Each number is 128 + 24 x the weight over the matrix's rms, rounded and kept within 0 to 255. Layers, rows and columns count from 0. Numbers have three digits each.

# up: layer 12 MLP up, 640x128, rms 0.292, rows 615-639, columns 32-63
# down: layer 12 MLP down (transposed), 640x128, rms 0.272, rows 615-639, columns 32-63
# gate: layer 12 MLP gate, 640x128, rms 0.274, rows 616-639, columns 32-63
up615:140097117155139118124139178131143158133068128054159131115128123108134105130184140089091100116142
down615:121105145154118120187104130125139058137113120112133142067164142133154121152124192149138092121094
gate616:124195139107143142103082127095156131153130085125102184130131131141087150106139136099121139155135
up616:111122101109131141153137135162088130134104109115114128169146131165147114114160131162160152111134
down616:156138120114135105112125112152117131177102097149130157137126125132115136119106100161122144104110
gate617:101126096093150154149131114138134167094105162131122144186157096140143124099197121131147132150113
up617:110103106085106112113130115104136138164171148177142184188103158134109152086122119110131111106202
down617:113137098200118123106128136097159095129111156124119099121112133141106116187099137119140134150116
gate618:087136145139090132119175146118165101109126145176183187129120100148104113138197113118111131101144
up618:120129142165096120135104133106146135130085137139124128133137106125117141104153128123115113129135
down618:139130103120136153153115136127104140182130124126134163109070076151171149144117146163140152133103
gate619:108139110112115090191141127144140138141107115103134128137102156138124150089145110179190151136098
up619:125149097126129117118121100144122125127104102128062114144141123094156114133151166104152158091110
down619:116151175083126093150118084112128142148101162124089103164130112134146120170135073164119121176143
gate620:153120129137152137083138117126133129133129123128145129134158125158137171134112145137127154118149
up620:134167155156074136107126136200171110102129164117146140122159145118158110123114142139077121151143
down620:107154108107149122159134176124138126115138129144133142128132111155184101119166113143118132109130
gate621:143124120153134144135200127100121109066104145095108117115118152121109108164142135137158136089127
up621:101143117157114151126147134156130150144131120134129090123138131164120103166086132137146119153116
down621:140140145116163121146146169123137121109143112156122175187149128121112145096097101100103111113146
gate622:139134111135145135132104109132104068144147138158123142119137134135135141107123127161169148118127
up622:160111121121152113131158136146144155119148139118127107103074163105148128132094186150125109152120
down622:143177132123142127139124092070089132108151110135113134143134135138148111106123129176142108116153
gate623:153125105150118181113164116115128164090105116130165133118183163121139186088140125151140105101109
up623:133172122137155083114138145087105115135124128092145098127106122108137153123107144152135110075126
down623:120142130151118139128159057126104132143131115142144148141127128155124142131119124117113088156103
gate624:098132116132143107171118128111149114085147116104098141145105150147166142126119084132128162139133
up624:127144119119139110131113098108163082120099106177127103099133158175148055108152102105131110100098
down624:117139104139079116113106118107138136151152144151163110131156109139132159145112078183136156162153
gate625:151136114111120144159142153129179104091162104120111121086086142147132138164117163092133145153112
up625:127153188123140104115144124136120135115153110166105131113148160170104145092064157157144167089125
down625:112126133096136124130178113153096118139159082150175169106136114145105136106095104101099151165096
gate626:108136136120156155149112166140117159089141163123119134118139136118124138123110095146147079160149
up626:135126115132129085127133123115137150119097132151117148101180110150124151114098133119143126141158
down626:119101178124138131134164116143126126122136112162119184106143144127113131110156144129131153137132
gate627:129175119155111133150187132123117143146128110140194109083093134172149124110123124111141132154123
up627:137106165116150128131124182134126144163131184082122102158105106098105137125129130090110121102148
down627:167173141156155094083183131165144131104113140127155162150141113101132146175084149118133119116137
gate628:125113121154121130101143125131132159122112140127121155144137122164132106090132128139100154142127
up628:123132158107127117059120159149156141131111178096101099146126148148149130144121127141091147129135
down628:143111139104146157132172132068138146116156047117161065125131178139131105094141156144198130098104
gate629:103121105114119170164142106133125171138134146089119113076160101115098118126124158114091116138128
up629:147095177155089133093134114122109094121112138112098123128124114105100145142137101143106124147139
down629:125077117104135126136100138123083141112169120105135125116136151178130120139095078130104154142124
gate630:124131099121123148133143139156097132146112093087113130126115151124122090144126154133109145117142
up630:105150074161122148126121158132092064128134144121127140144138137151148112159147143133089133164105
down630:112151167145118147108074096139143102145142117152111141136113110078152162106118151154137175102117
gate631:123119125122105124154161128117113170086112139137119152098152131115099146138104122129114151121125
up631:129145091115147103128122128148152163107127139126131122150154112146079163085173131119122145149123
down631:139116110120132114143198146113158147139122112091156136161125114184131075150094159146119170119116
gate632:111122116098092127123127187114133209158095142136095149122151102109090118126141121138070109099132
up632:109119142131129176120143144146146147168107136128143126119140123147127114104064131177119139145136
down632:162180110150096098106149137126117180105130146129131091112122118100133117148105169073112090099153
gate633:116131097115108138098161118126133089084141090068117147098114134140118135134118139110150099167150
up633:139122162183106127103106137142118137131172206137115125162097125106136112155112138085094117120094
down633:114113160147114128105136140117138108146145078122126139107149183137095132114120106108151129135111
gate634:149118107170123126133131079135086126169113114137147139155126121091171145100141087184139162112115
up634:126128115147097124122096139127102098130167135126125079099122138114134152112104135106122098121150
down634:134122133115137120172115133138097115134146184131154187096139155148127137092110139113120135105114
gate635:114109126103144143112146109147115120124115120145084162104163144150085151111096116130095139146151
up635:123132119103144123162133129134116111131136120130105128125141135154151158109176086133128161105183
down635:128107141113142162170123170171108133151133121138136104124134114122119170159131158132118150123090
gate636:131115120094124148166155108172119094131118143132157091131129116161132136156096159151108133129135
up636:089129128115138162104132142142167111136169076087080123170092149110051097172121145103127148111141
down636:111107139161095121119134141137143130115139131115133126127143123149144102086099146124061123132160
gate637:137106153122098177161143092149121120130114118130123077077083143077145130137104130095149144140168
up637:120093107135150162107097175135185111111128132140194150145093143108168125123121112110122154134121
down637:115137153152075140159126115128111122135131137125105117106107147105118108117168166111137140090180
gate638:138126159139129148126135128131118154122166122140141153107125117166120124157141151196132138063128
up638:195152109180144097151146098124138132115139121145156113138116153124144129134121123122087112176148
down638:121147169144095139122138128153136111165117141162127156125154135152155065153131163158118107127155
gate639:103162166156132122110160110132148109083106116113130135127112135201084147133136161102116132104112
up639:154154116130164157128140148118094118107152127169124129131159113090100084152119104139143102146135
down639:079072134164130099174146108107119133127120101066136151110133142136147120110095128124110115160100